config = dict(
    n_layer=13,
    norm_eps=1e-05,
    rope_base=500000.0,
    rope_fraction=1.0,
    tie_embeddings=False,
    init_std_up=0.0175,
    warmup_steps=200,
    decay_fraction=1.0,
    final_lr_fraction=0.0,
    batch_tokens=[16384, 32768, 65536],
    train_tokens=145000000,
)
Each number is 128 + 32 x the weight over the matrix's rms, rounded and kept within 0 to 255. Layers, rows and columns count from 0. Numbers have three digits each.

# layer 9 attention query, 64x64, rms 0.157, rows 0-63, columns 0-63
127137118073035064054123101079148095119186160140142176077049076107041079131148135122102078102121115092102169203163157089024194055212181084148154150174065106150115028010063104150075055203133135
134144120189179161175121158125092177121033082137077132159220138112166165139082112131148150137113114161129118080160131149183136172072094130088044105086160154097151182169187160139103134071099140
123118140174180148180123130144136172133091137157113113133140147139153172149131169145127143136156167162159163134188101167189096180087070128117092149099179146091133182156110162120148168066164122
140126089154101118138167183137154169113115106102160157132110099128109144097118171088135129082162186146138144139121132170179079142131070081105088137141167096104222138157107103148153158036136169
168135104172132156142088151160094188113124121150143123170135099154177171122130158121118135136129106134086102125133092153142116146082084136104110167093165122162110127141104142102112130140116084
119093171126132109132115098144142107144105151154204124106121087134143111166102122104144081100098123094106165103145153105092196114082179089104133137115095160100084139110117131076131160121082124
128146067103148116116091126147102110151141078081043132157154180191105106109127151166159112152049148187087090086140042118123140173120132160044154156128147093172065098069127138167123098105104085
109016092172120189102101105159181138157095180150154078089115147118119158156205095071122169151177155239166116095080132072142156127080191156111121120121119120092128117138147132125194070168131238
126074101171083114100141111118159073149063150141168091137065092094148101134127146133128116077144155141123138129115182098105129121057120143102102134120109125159120112116108093107149174172136147
088139116109101075097125167141129119132105140145129154130131121106171137106102171137122113123103164131136177137173110095181126100126127121156117122100108096129148076155135131120127118104102113
145092119118154101111115107119147113158087090132121129171130158136160087093094151196180113162141166132166131099128139094151111139102103116144110145135102137164171095142107162165211100119114117
167147135157152089127102153143090153123098092093129149169145089131254151100175139075163144073116138194086101100145155135194164129100074102133102126154190130129125105159141148112109117125088136
177105083142161133086094185200150185121130109102106129177102136078160151112081175096178161112085188148153085120105095146093149159157179141123200103085053095205144079119102141126158140102085138
112109122134166151154113108122174111065140151131096158164165112094127161156133133116033131093057140101087129130131161123151153116112121126126137142116146123094156144128129117173176136113144156
151158126148168108148173157083149145064125136130176119077136123137131120095217065136102156056094046110096143071138149088141108109129138120168085134131095113088012120147099142087072129125152160
157161136113165145124116129205171126145085124164136072169154150136095097084084131082114122104098071175070152053105165094091136145138108161094093115141129132074121093164146098072119100103144166
107153136125162151164133083116193138124112156147090124129106128050104108150109128158101120101072164178122127070104102084148082162086153127108082157137156039088120117116105092196136147149093101
147150159159093097156144136131154105102122138149201162155158132098120156151098146141148126140172088147074144144089174183132140123133125177130132138161174115120103207095106112060133127162083053
136137145095138085098152168161132148143151125126097115113106138135184137174110115095190123084073108165098132119160080141096135127129123124118142196110145115159143066091141148097150120102094155
155105157115143076099103195113099142105121108118098078143196095107128145101090118102117109147133077159110137186125153103139153142089158156118106097143144093174105101084100160125088096156126121
166137167118129089121114117134115151115099083158142075115161148149101095138093130113140126130147112143085097110189178162116103134120121119090124116149113105115075182122090162083143109163139111
177090119106111091162159074141153112159177082080123130125162157087139137111153123113167108120148118144134184155177113132154131110099166093096071097133187100140110128141156121103054150107075105
133157120122098104101158137091096190148164092148150150109145062079160159052102110085123094105170094078126115174155098154146146159143110116132127138114171075154118087106107094124125149137114095
119131126148122160143138103169144141168146082145130148172154164088171119124068145137119129114148052150101168071118076134142134073163186117093142154128168148148141139118221083144182103098145123
148110150177131091096145134149130092126113110151123130163122161095126136146082119182096145139152113157121071132100129129102191149121073149111144136195129116140179103143135144079164069134120172
120161091122085065143133135186107183141190148137154163095096083123131113147118108119118106134118099131081124085167092207146120155155130103111114078126147179135119123182135138133081154096154128
152159160128132085144168178098128101136136131130185119182104098112114089104062093130056119154103159098124096123121118134141105115152124150146132146167079168128095111131143132178146124178163114
106149140190119134148125076095114172131123169140125157073118137097136102122137160159062161140214162092115101144146131113155087094103180081114145113148062150103166165142120123101112084109103108
117162170103107111117137180091111149132110146110165168094078146185186107105196152108183161076132110160113151159112141125155118107122120158127120151151195116148143171098096143072131113164110085
111128139089149124098145107145135117119132124115145176150067162096131126171074128164144127144071122151138126112130138182133121187127109130117104163155182100149166109160155149133186077141145156
120147147162127104152143133173087144149168193133065146182157181104135049056087088129110111171144143126119097084126144099135113097113090132082142098124110098128204087126100150126090108106116156
068100136089112104137146120167150073110083120110133102096103083170126161108143117140131115108090150147143070184133138128165132090109142121171113118128104141099070118104128121185121139141153153
124067144179106106172163154186103126141106132120087119140100150089105130137084136098121128135132170116137155092092152123140114144149135136146104151168163086133155143126162084131153153123127129
138162125046176127105099064063130083142154142150163151122093077137115118099163092182133128126110068123100052122176143122128171093122148133107182114098091138097093105100117123118105094179132060
094153146111170143158108112096132138118119097168116125164171129122169083118160125127118156106108076159186133142168129106168114153129134193109143108119134126081098145137139112128105120131132122
122129172105177160148092091082149161138111112154140179159144140195176113130181168181184145146110122147148125103145106117199121145085126132126136130063148145098088140112128069117126126088151103
135114156139128169116108098132139133106137096161130140158155120160224124142193137131065148094117063155161147155090128170155077131097142148143152109087135173123083173146135131156084140111115133
073125114147130106100134141168122129122114106087148114142066156132072087152140066126130136148137100061104105154142123119114164118163160151105205142181167152118161125085106107147157123212090081
144142185138097166118199157166121120086183078152063140177176120144122141110115123166120137134149107072118149187086106150167123063118157119088182120115124103141132123169170156161081140116161095
157092098089131129105161108083065069154164115144178053082097121093106131146207119015114115172150177160115070125128125065107122114102121188158131122151146110150107075126144178136132051202095137
117084121091114178087115110065133135142168134092148104075061112112093125123172119098096107101134109196165146140088177088121165130103190187126136132183122140155106098098144131156204061193200108
126129104148101172126159141181115163176129115171117078142252151162121172157089157208081164099121103182136099066106097176200092170037122139119180184061215072089078168140155174115084207073104086
116084074041089165035036109152183153179159159174116077105098133096084120121097160109147123042111127227178112077162161122103222056125220116093136128174097055154078089072142138107174169138133120
118141131063073082110092140133128081129166170101127145115075117125088088136138124148117139144104170069148168161163160133104147106177154087151131073162066141128129105107118133151124095171155101
056129148111118118146159147152120127071124118144121201133104135164123068118133106142159100122113094039124162141116120117107147131138152100142171215115100132124181085148130162184119170105156117
145126102152130152138119108116152131132091079083118128102145144101094111074154156130098166071111107125153147164103055101116182120143119172122108137146103146111131106149118152139166104134133169
119114100063023079140125145198124138114094118098075150166100080126153113153132132171120127108133063099121179173126103185113147188145158095119104085125130131133172127117100085158159129138175046
124122101120152123142145151140170155071156144147163163126131125050108146096163163074136169103132148102127153092167102113153141120115152137087108183150183137142158140111111149049104135146084151
104112119178157120050083071137119115137130116152135157069166103111155192143134173115083087090113156135126073159126205131164078138078140103120119109131159051126080121174160086111118148127086100
155122105092137078148134102202163151114201093129134128093154132086115113117118106089199113103107183102130165139138144186131130055109178127090083153095134151100157140099140167147070142156146131
140146188084115088168179069103141199123164132079119122107122160102147104148103085153055117135124097221127115126175102176114105127133153132116127108090087131115140136101135176141114121094112153
178181140111121063144098187111128112120123145155134111175133118123141151156167122142067114086069151130090117161172167164126108131105112113189114145147076103134116172085084102154145139128117128
173074136116168138105164097096159094133139098081115128125174140179082126143152116153104101140125200060153081198066138128071101133141131121152160131074107099134138164133082123139175170141144115
112124130130128093170119118201115075122166145170116101162172137111108125109088108149167129125108104152097144157148086119151143040148115130145159103133125122110122126162144188147157097192098159
127123065129114102147138179160141104148114182083124096099105159088064132123188096138162147052146183163152035093128139135139138141073125171076082135170165058061176120095097124176081180120119152
079149098156125114145168123089084099114151116116201172128132114135171143106172085174176099118161049112138134127108137142157120111137122134164078165132121060133053148091130105142111094136166155
128105118063119156087197103153169130139104090169155091103102134184122108098131107138182137084140128127152056129188123156091151145149119087126196110116119018114106136122088111091179133152109127
126082122142110126132117095177165137116119103142042130107159145139103151211144122176142133103140043123060105134163117121046144182119100128108153114116156088092208101164118133040121140066093151
097199136097147108137160144139107175134129167147184140142101144117067080034078125118107115125106105071137111123135107137129086135136142121155146155158141092148117107146058169141089163187122103
153155187154153077130160126104123156107117148144139131130137137087156156208098089164138120137112140102050106113148162163110107121105116109172130175131116074106108115107119101112103153100089115
152168105119152164134106123105127173189142131160108115163074182113162111113150116148197168161136160095121172073162118143142125072162120101136168146108128160157140137111140135218162132121129106
126120101122113151111110109081150132120147111132060119120122150152147123192132151131130138141137182141181088140099154124108116088148083167122167139089107190140183168070127145121194109135153128
124200106126140125134131114123148175115135128174134146154106148091133145076127117121170136136143133112169127106097101160125122095134098152180110185128128172150124133095087124152107160161113119
087107091072089167105125120135121099154098163105191121064121131135078109128117175151112134106134132118168133113133179120169119150119220116119141134150176090107112147124162141125126117137160089
# layer 9 attention key, 64x64, rms 0.163, rows 0-63, columns 0-63
154095166127167182133050130124168113046049097075098135139139104122115143109166138124144000068150133180062074098080193154193157103107149103170054119152086170131158130143135128119097178117091152
153169118087074107154162121130112132209136155144130073154152177156115111182155132106099184149110116144173158171155089102135113141139144157156180124097116123136114126144085197156108106118147126
122168111111114109110191138146085119214150120131142120116104180128157121148157152113077169185119122075173136175165121153088170124124141159099203109072130099158076114106152140145105063117165122
163183136071054131123194129143089136146172115189146100153147119128126178150136147084040092100166124124159134197208090095103136129168154116151178074111061107166100158119056177115096126075138164
138148137099145109124161107118098132185187146109176094146139125161147123124124141099124192161074101076144154186182100132116110115107138141111178101099163079129088138145121118111090055138125119
122071132142188158164067118074147104076091155092105099102181116125174068116114116175135149117150088141086076154069124123121097122103103140082079152150132176128158116118115097149128163128143199
093165063137135151099152104142064151149195144083108132109085167181160125175090115136151172134083132099154221168146149148116121145147081130138170139111156091012077122151148107099141063165152067
174105086128100084143124122115186097102131124133097125107097171120134089056098127050119140212087160165197072095113094077123138134174137097096095096133139169167121088144131128094084078106215112
129093151147176133187092111031161113067044208186168156086143133140149099081063115156168099087114125207152112131101141085087121128152163112144022158125146142107166122130115090099111187148115160
128191151108082032140184133182048135232195099235134054197146127182057063173158179091074255189067105236242222164255100151212016220133134210117217116000214061131091180173122172170059009047218083
083019122206207102083119097097091055003129182152138154102026136174148099028101026143187097115098045124108171102151065146062136109197150098155062124190121201154132084101162062124108252093039124
141098139098122185146096111111171124076127172119056132114087102154131135103107056132205116090123121068080136081122140067036190147155183130098104080213095112173121163082089083150147232158059171
064169201124108136116080083030164128139152071022182179150164173176101195148108113075156123133160139119147107141151122123085125127111118150100090124171156156153131145116086068133152148154150156
117107141078105141160159134112065100115126116114093147141129136146113089114175138138087135115175136106105143146123157121124195132163082114159136168149148139132112123125095183146119166168126124
205056069148142140194118129101092156156112139193068078154086112138126172121155177116134165159138116124135070108114157128123110161099200108143115139112155184183096111184145104157119139161139109
183108137119095114065122182125125093102130110135082107166119037115123170176142147169108084130161170164095047130139135141103128100145096160120160106187127122185120157127101132188179115162147078
102126099130122189107172140168115148144155105148084162121155188133122106164129201193108103170184085116114147175136101168077129114129078092189114126168099133103152133100132101177109148149142163
129134085093099162116125156108121147155143176111117183168118098124088086065129093205078106105134128127137117130122088146144091100141135171178131103099130109074168147144095120148158109098132134
110118144141114135088140081142142099164146148111093119110121100105159125160150135089160140106145117107126090138129170069131067115092150156104123124146133095099128086108137156134135156148145133
151136118094119142112146130152135100134140070086122145116124101165099144180177069135135134116125115116146163143085158164137095127120140156143189117141169119142142160100124092124198129091115150
141106117159134137115129133126107114121148141143101143151121111085149155107127052152102130135133137096153118182099149170137112138118116122092168106164140109131101136139142108147202102138110124
090122069131107158115120097177129147152141195127166118138098130142063154180121127085151158121142108147160104140077120104115093166119108151137162146146067125112129123064165146116141124124107188
111203159120115091134135123175101161119150158106122147151163106172093171156137170160167162146123085106160148151173095138167114139126174115154153093149091117106143115148149136084106118078129179
119160141112089117109089145180084113140167142079100109117082117122150136136152132126087070145169129156063089085160103113128121100144073155140106129167062071121150125086129187153110126121167137
123143144108087134091140119154155109135183166096135157076122095109084152081117099157113105106124178152062120145143115163131084113164186150108128148094162135168118116161118129180149161108159108
171158139105160144129109103090152140074151142142087154179124116120119158120142194110170123131085081165093110167101132107129158129097114116052107094138113092143147150124150195140109106096142144
179111149128127135116122146157110120070143076168096114168146112101096163098151123155099091092173098203105174146175137175125124111108144123148133127133174134154185094121142125142091114088168174
125159137114136146180137127135135167141188154125174121134105164152135088080130138117072103148100083142152150157166118197130113163185152099054097147078086140174057120166155058125127150149095159
139124068168085142125132129123178140184146148147079124130137098123140050123097092092122139107133138089145140078163131079128093131097157130149101050103123088099110164154128101114127127134087083
081110133157140159060164113159152110123203120119097156137114115080094134130156120143097117123193147137079129138125116124115118073098153105124094101158129121147129162074158193188121146123149107
130143132120095134148121163120142072084164131120172163086102093173147148145123151145172093095018090145201156189153083161068111120176114126123133111086136145123128117151119123142089139138149114
205122144141159171135140124120135106131103098135147081145164159100130128153144088100166176127131167143135124133120124125134159169111148106154123169105157090089161112138122118129114142085121158
123103069076104180089154158105141094135141155131129132084051147136176070103136060149126108152179094102140110106129143140060225095212164087047110128153127094183126134027090096144132124141100080
132177154094210185139062106175126169072053102106133148168185044129159094153144096164155115057079114175080134128149128139150052109117134090141106076020104194069140125184165166117064117122154139
180146134122150112135159143147115170156071124147171117157157119130124126140119131099133178161110128140148127146168121137121108122094112096145150126121181174143114155162110137133134113112129110
156162095110096139143116134163114158146177104117090100081132138148093131102094132136118181175132123094171139153170096129171112132149116128137169110032130142083087139137111130145111071107153137
179094105111102111159148120102151136146104120128152087113154160098133134128107145103133187190134132136131138089142097149146135123103171135149164152093165105119145179160103147128125104096125113
095109109148157131128142118118104157119097178113135153142123151091153098122151101130146098113103114083094154087147157138111144132092115086133123116186115104066140116137150130140107159133108139
102127128148088147138146132178109147180166108108183109139141119126152133148158109051134114099134148075087157129144112170137114136102100121162149153155132068069138151142060138155157135066108101
130151118130107127105097158154163100111144121075094154149108122127099088185152128164106084104142125198076131060140191126101157119179152156090129106206119104207184095147186131048176000168138170
110148075144124114137150120115132126132105111116125142126109136141140101109124156121115109128113113142138157083139135107133136120144172114152112093159138141113129123152155141094121110110109134
149123096136099124120140142148101138134159142121144131117111126131120117144138118103146147132140127076125114131134125143118135147128129140135145129119116104115132121118102127154127106108152093
095129128143149100119130144116083131128120128104127119146146137119162124151111149102126145149113125110109147130121129139140108152120127117142116096149133121104126116134129131179119138136159136
105130127129155123149129110124117129133109098147134139167152135119131122133121136110104144125118128151130157127127145136138113140116115127115117120098148153104127124126161154150110107128116145
109148128147121124171125119102084117116134141144146123093135136135163103149144149118112169124077111157119133094109100085130127107100130127150095171130152140089137117199105144139061119109132145
176128118150095117121108111144121154170160109131158125118124108159114179109118099093094126142210199149086063107129124097110142147152132138127124139146131149235121083183142094082186153162124089
164170102099138129126126089137126109095087111117149198152198145189091098128105117115113147178063141156121113116137082068148117112105105142091113120121113095082185183128137204154104073067082169
101160125135109117124142196159147146166203171093111136157090110150066089124150140122087153116188084144134090134138174111139135156097119130155129143128120169193086110116113117166163130176138111
093175181118108150161162083099132168133167160159120123129139132113163157135122168142147144144179152112123160133076117189131160178168158085141117120147129069112113208059087084136144159133085173
124146089131121141157150106155121094135142148113168153168110085087155128160152106093144164108169105172187082160084100109100132170064091156160171163176136158093103097099110154096152138126116154
167093087135117174082121123101085141148154090111108158109140176099120159130156115093135102131123090124218099203115123128098120117140154114069145118122090098144134077146176180102120179111153177
158107106098124142157140094109069091086091108167090153190174174146142104116092096115101126161145089115151184192141171151146110120152151123139164112108182123069121121109130153128106144171123158
093093098162098100121112085100103123088093146146187143120155147113132164127125117111121145126144158094204138140110110130142139133133118093156125191110162159092095065131136112020105121076090135
154086133109137098143104089137085067137168131133165120121070110113158085141163089145162157144113116143093092148090137129081122155147091125113170122093153103132203095153095131135119125148146095
115211065132121231152164144168145137109136140138140206120168152134138128166086155107158123089098184098138120161147121107086092183108097092198150166135155148102082113123127107153101125157188081
167136101143194141160123100184088124142123155140121092101085116138147140128119150157135140161100139124148124116119055140129094100099195116198108118103159116070114125123152175113054121096158118
084114142204138108113110114145096130141138184096140128146170144108109145170104130099144183172126164046158089167163122143145105169105150077101120113134117124071111103191138132135095075108156120
093121127095099134113133096078119126156139205117150184059136122133132110124116154136150148155046164088114061137068148087167109124171120144066148190125096134122097119202109143154120136169106078
150129110176114089116121179107113132068184112169153132182132130144126130166161159150126143147153087167138165171148116161104131122088151076159114097121117131152166115174145077139107092134159117
094092134083122179162158111120110142119126167164109155130131156117164146095165156196130135133115082103146147146137139160134069118140177147122133166115129167050098103135141115158082146143149185
051105119131134079154124127138095138111096116116119142152081161114187104126099132084130134155132064087102172103206123125110121122127088134106118109152076154057127103126191144140090123181144105
119128138144135097128158115103120112160106113101147175086142133077157105071091085110143101116136143079198160105147122119169146134143096153135114133110134113112096090141107150082170173146098093
153138113135115075138143180109146136115092133128158155155111152131155127092102147150171144159153085144156146116163069138131143120117150121197128122124108152105155100169116106119140165159141128
100173115159159151110141162170105161140176110115124125175145124094119087191170117106063114111188169110092133116106145126135109151092121120143067106141119097151107153066152138172150090107141111
# layer 9 attention value, 64x64, rms 0.164, rows 0-42, columns 0-63
145066153116025231047106177159164140125124178078148104165108094154161081091122090098167132145156125153165195101129145194154090121091101086104151123131109157173127090088145158162134112177129112
197131129144142119102124203109182125083139129072137145172167130101101115148085187090132181178099122187123167120108168105129151111159164147092146141096080115163093081177116196093108180238105188
129078157149160120138149054066118126146104097093148115108101174107143149082186131157114094106133096160118100181158112123112121122050164160082099164137135102101097121141080119129057163088096058
121165126136148136219113051112134110148079108089192061129160121104099164073154127164156067148114081140113112140122106143148133122118125155093136168126135055134143184140182151134164141112060109
135111105150076075125143137095144077131133092166098186109178081094138108136188143152111177130127116097151112142092123136097152152098139083136130096129080131126128126100101101139103164144142114
106106129148111095125138141129102150110144109134122141150140109149160147130117161156138119095114136107114119154118119099131133147152134140142123108128144156121132108111160146149124117155144140
140096148132136142161132072134077116154114105118118134146097117128191143083173140156164067140135104112144100140106133158160116156123086161145105105129113112106155150134088117189082111099140085
167157143086106149134141126136185121147091168113133142153135112106098102121166103127135166204122108102132093112122084116134136118141119088137117169135105104151131167138121146099131120187138170
140212085078173089149085111180120113141094122135135081099131149100141182090115131104122128135117119080082129139123127151062150140156141157153064134102186151087180174166127119109131137096143074
131085145152122085081203196140129128130143074102151143155098156136185171080139086136171093097091086090185105141181081097158163108123162135059109159119137104125095096183082180131089151117109124
168137073097158125119058199180138106123157118136132156081146151100122166133067178090164173137126124100127152143138126171130111091131113149164138132115129101116157087164099131105137185103109151
123222097105130081201161112079135150175118157255112175129156108135117106174163124171171115109113101144090130101111158078148192163140182143101100124122088092127065168073176087082133076144155130
139081141118075065161131077083094118165117089130157100120126110147129166156137112150095092103133082126128243093090111109112148089181141196126175140084100100128163170099124148168144160120145082
157129136088187126145094092145163153129170141165120091118100180086072163151128129121052131074122114152084169187174107054076124093158173176155167160127147095148113108182091190097172126166101141
094163114140106183167099105117089117142106167107107109104122106122127127152106145133096120139151182163093101162105151121139092171090110068162147075137129124126120135099124053160157102142088105
072180137106155128119121176153165153113128062151088134125100168158153141087086094115169115086144153100160086132125176116152136098078080150107147037112138119152137099120147124167131145090154146
155112141149114120189132117110069122115083103101131114143120131179145158132081147155148046149096156097131117158131162131197145111090129098125130112084151078125167140150138161198099159089024100
119132079150131112110130111124114053122123147116159115092119163089131166133159091146127168081114082184109108075105066124071122147081109114087101131178139170104102123130107094144117115077186138
128132110131130115167148141132128137136137122120117124139131111131114131122109124127123112123152124160123144123125170142150135125138147150111147109119133109144146112115149142130121126110103129
161167114132147145155092096154119101153128122115154115140127097114120114157191122148136110170028162107130089127116083138094130186217107108170119128126125162142122173173144114188133084178131132
113127160128087085066158175126093126118140104094125128200149081115192139024194094118129122110183057121163071098104154131162120146108163119056110103157092131068130104169080144093096128144129091
130167091141149120119164119062063121135101114179151155115135129185138132163150113123093072148126145117120117126158166143129147124083143113094057116110144158105059190146121115183145146068121140
146158112136134173090073112105073173149097138146124119132105097106151108089134148122094083111111095108095109183156092140154095181105124065148108099154143175120079171152104129102164101156137099
120175126063135158143196120202177166108131150153123182131142174153146192101078148096153167160158145110113076134173099128106144063113071101174114138147178115127172105113093108133134113135091124
148131072147139138095083193130098126106142099106123129151174107120137117086092190082092117131150110124120151129147213199153144131091148104119103084116133152119148122154151167090164142106083124
120140115113105150147138128138106191104134173116143110112160099156111116137080145111045107141168158142092169169154126120115136117104153124168145134124112134144131159118140223113173144140066135
097176109128144124147157067144143113105119155091169094092190174131169226111149183164145086137100073187083100161107061092092185123136111212080147129137102105109069171153098151146157108207132123
144092129132123117178163094172102067154194153142136170147125200168100188185118129128117115103149146182167118109156148155066139135159155169098131175142176109158103094132090116180136123103083137
124157169070138223097094075147133174131100162087161067137114130174113107112144140095108077178164140156084153151151145154110088091151112200133156143103134155149125167140158148167160129195136131
163112132119105057149114122129080165146156089110150141205160133170154187131158176172163115116076129106114076117131131096104160123121137146154100136148117078102163102136171170177110130209093147
176141119152114064133078105093110142177109089139128137109093163148135175106092170137102078074089120083119112188146115125154100150101149056135114121144167138093101125125121093117134157113063029
094180070149118139069091166103105127145101120060166103118180088090092060128160116110058144156111144106122092122127107165118129168116135078137129108137114162134159173144156118052175154128142143
142132071109203086092150139135206127172111139192076160072102169045088113176139100099133186140096128120087148136212138118071179088117141133167113145113163156144113126108098130096102120114177127
148130088106136095200125128130095150144160127153111130122107124129114134169089097129135118111122127141151170114118145122134132113141132182147156133112118039149155127135110146144128160100129142
083151138111136089152186153142092155174145065156133212112128126149131149143138118144135125111186154135126107147155153115118159084109125165160164083121092150115134108087083135207058156117068140
142055141202061079126121125125109138175167138053153124099113107154185116132155120153132104147094180092196113103110086140134121172083101093168114153171018106092123162084130102154094152111153078
133146057114139128167158125130142130123179174188102093104128138110122172142101110105108120138163117149122153140138137099118131082108143169102154120127099052143090104153093113151150134120141133
083159103156128142155148159171154188107149122122129087097156071097135142067076093094123123144132148111164174120136095130147158100134100111162169105139068132118130148111123181139153108132091109
134146140166177133143127143125113084095158158211120106110150092148103132176116122107126103151126163108110149112151182105193106113163164081125162130091121102123127113176175070135199110089080131
138112101116116138131151138133070148191152092045161138096096140190165112103161156143109088157149090171121143140123106181122137217128183206126077128129092122141163171112166088073115136113203084
135127152105142134106084121110128140125103125154145133119128123128106124153138127138135133122088124117102151146128121128138114121150145135145147143100149118135149128138144122109158141145128125
141154126102142166171072077115131123161131149085162066150128091108060092117170115126084128180148107128108106089126133142120094090124104127140149154146084083142149196153195107121188116139137173
116183100147160111138113125120143085135125121135119098128111177065116102130156157131112142053164105168112114126105174076105127167097143146095086139161118104094099124120124109062143124121149155
# layer 9 attention output (transposed), 64x64, rms 0.121, rows 0-42, columns 0-63
105141116133051117103137148147182136152219164155113146145108126090147106099072167075144154203114138174108192104166071186084122093072047088101165089100131131158104128111090183146145121209155160
208147142199182127131124191088176071151121132118104085174123068150130174196026126117113203143090129130155135104122210082208104134000155157082108130110042119147032080174142107125114147188088109
098084099161106167113123131146130175138069151114165113119118149115125173135169099098146066132152162163096120163173155134079099148077129123113114165122145104106125125064115111130094080116080092
099147131138117148102095142158114108135076132146160104107115140114056148118135139124151091148135111068097091144161174131125115169111082128090145163098133089090130149119118177114165050138103164
120100076140099095146088138115124122133103103129110130127134109112126102152131147166135134117130137130145161127092147111150124126107144123133143114144124128108155137119104099160112131160117127
138123130123132118127136126126133136126128119132125130123130119125125127128135129130127130118132132131127131126122119126129135127144130127138118127122141127138128116126126132125122135136136134
124105128119101150147127135142125138139122119139116127143131125109137139099145127114160076150132126127129118134124128118120099122153120137139118129159149121134143123113122125154134124122119146
133124144130139132126118109125127117124118127121133101136115131125131103104115137130111158147146131118145123134117155110144140112097130129123122106110109141111123141135119123144145112141107139
151173090137131155151118131103124125044073118207138113075110124150133117083124096105142043108167157099094079095106136086185183144144114076100111099119106115069140114187177146082119139100162091
149035130154140094063182167210160114136100124095179162098077128150149118114147073107165145161107189097175121122188136127108124111101154104138077123115112128125132104140128159124100129111114094
161139122166136138121087162119129060147147145144107129085163123136135110113104097124157107113092090093083101162098106132149117152126134107122120103165106105073138143153139128116091153140158122
044124139027151038210148098116116182176129073098115140135181154176117123083168230149146144103166092096190165086150220093133097155087156119035127110099108165077124157163196042116173049117118163
169178114123111088133063199128106148124098168204104122133125120126108144079131171126134069089082131081150247152127129117118187121154139173130139161126109090093163078107145138150139130116166150
141144173090140123110109156098148154140162147166156111096131099133137200130108083113073101052205102116128167167162149137132161140133160139118179181089065129141107142127120140091090063118122082
092162128103107132125107096095119143109169126112111135160126143100102144141123143144126150113164141155129125129096110129140115145178095108146164144131139102134120140110118109138127127136114120
136160142145100117093152135148159150107162120088105171110112105153144137166174122124229147076111042115173058103144090086090111145122122110106143108151129113146179093133146175156116150107188115
142077098141099134102133122166147162079128169110125127156153126095064122143085121133185039152106140083121090125155171087141114157171120118209126184154121065121134116086175152107153146131073155
125155106097113139129083110128090129115120141124164176121121134083122173127191115151127190138122167148097135075085101167126150156085117104098084145163146154119158114147109100162124069125165060
125131127128126126133136132125130122129131133132125130139128119133126130126122133121124122125129120122130130123132138131124119130128126135127132125135129119131127128127125130121127127122129133
174130096086141157139070075131126087144111063134137133159084152109150087114110107162157086148130160133126148094128154118179133127184104138132151141128107165194147145198149154175156082162088109
095061084101064104151216212126131055079103116131164125153087120117144126148180100088115120147157184124194087115118119122077141098061149097068137080160111152111106093178047113178120113101117143
120141137134180121086137096146112198067130106090151171126147188148122108157146108103095017148129140122160108090147152182101136114091147119159075141176138120126137149161174086164165128114105132
104096180061125142132112100155096143103143110133123139146126178138146162128126094142113064134153122154138118116149073145146142085112123107125156155122163111126121153163096079152112110133088133
112134141150099152132211099071139128107132150102160105096127158218127074050083165174150202123138122100108072116092128140136122155109169078186104088066133163083120180068089141114120184105107101
115123102119113115132131183138109113104170107136082123131192099150118116194102112088099052139119136104121088083141126152144115138092115114122138123154161100112124122151098134100110168138114125
110162148115139117140165138128129162115139139121116134120159114151115112130089113125076105127174138108104135128115131140122157117100144137160139160116118105115113138118129135096131126148094143
087226181108106121124096215158105128067035092072167179099172093198089219100147163193162094149160153141134135167047161144190140190104086134117057158103123181142065075070077144135122065172077100
125187141185092099104149104108119161193168154158176193160194137069094090108072163068111138119135170126181122117108207205067133205227100156157097122173117138154084116152127152099112152061093071
144195168105132141091126116128133158106142144139135092120114124170145146101115114097116062164165093167106122165154107163106133128123100147125138123057122127171083129129136173161155138145135141
218050147072124094126119180107099134158121065184175107153140138155090096163114146160157136091133156112098086096157168113092129170151143087163110125166114128161127125083170160161091115221144150
138083160178117075111078111115126147090108166125114126164133218120111160147129127126154082051119121109100101099135092145127176145163116049131158172140168099092135114128141100102067132099044109
105174103091184157086088126149052056086130085088133130163127124126138092160132117158034149133151149118108089151144130139147176126092115105086185117114126119126134122183113120114139143158117148
122100094145183121148104067086059128148104084117081111110127068135184132076183092087094153167135083117140179164240209114142096084058139063137103091158140188088118199125151143088039120072125005
140138122143133129128132140129121131145138130142131136133131129125116131107126122128141125113116108103124128141129137124110123114136136142117142134147121104115129134139138131121126105126139135
149168080094096139147189091137138127176140132118106166164111119143112103123142123153180126105166092111180153150142114138071105174101169117227132164182144126069137136121134148213085179099103117
118087128255124108169124152180103124169114095098132142170140146124132067133169125149153147138121172140075145148095109156135169102160102083140143152241111152166181116081162124172147130170123135
112153130153121122123147142099132150133138133124137140105139107139105153120132125128117125135139114106143134132123111122112120143117151126103126139152096118137130138112118130120142085132133122
083142145172126142184185140160141117131122106114101157101095126204089142135086090135123157139140125048121164109137079152139152126124131117119178182155094157093155127133086191130139096134129127
105097125150164078129146106086119130085195123126127114086136137128115134174112141136145099135091147101119152145133138157157091174217154114131180169091080136151118178147146108119191144105118118
168158115136116122096141187194089177157149098169072135146104124178112142057199115126119122179131162202114124170096147151122128118136135119084108056150197046104132110183167131082133133092099162
137118141113140132121109135123128127121124129127126123122122133125123132120126121127125135122122121137118133142149136135127135135140125119126135121112127136115130132132131118131122125129137138
130174143119145122115071127118081109145155118153144047129126126141106105126147122140094112149136099117123091133141118149123125137084111143103142145079106131147152170143111130174180082148144141
093138123115126127107124151122123136130143113128148123135153091112156158148171131110106142112153124145141092102114139108137098135121115122086147144145121124107129119130129105121117110127141117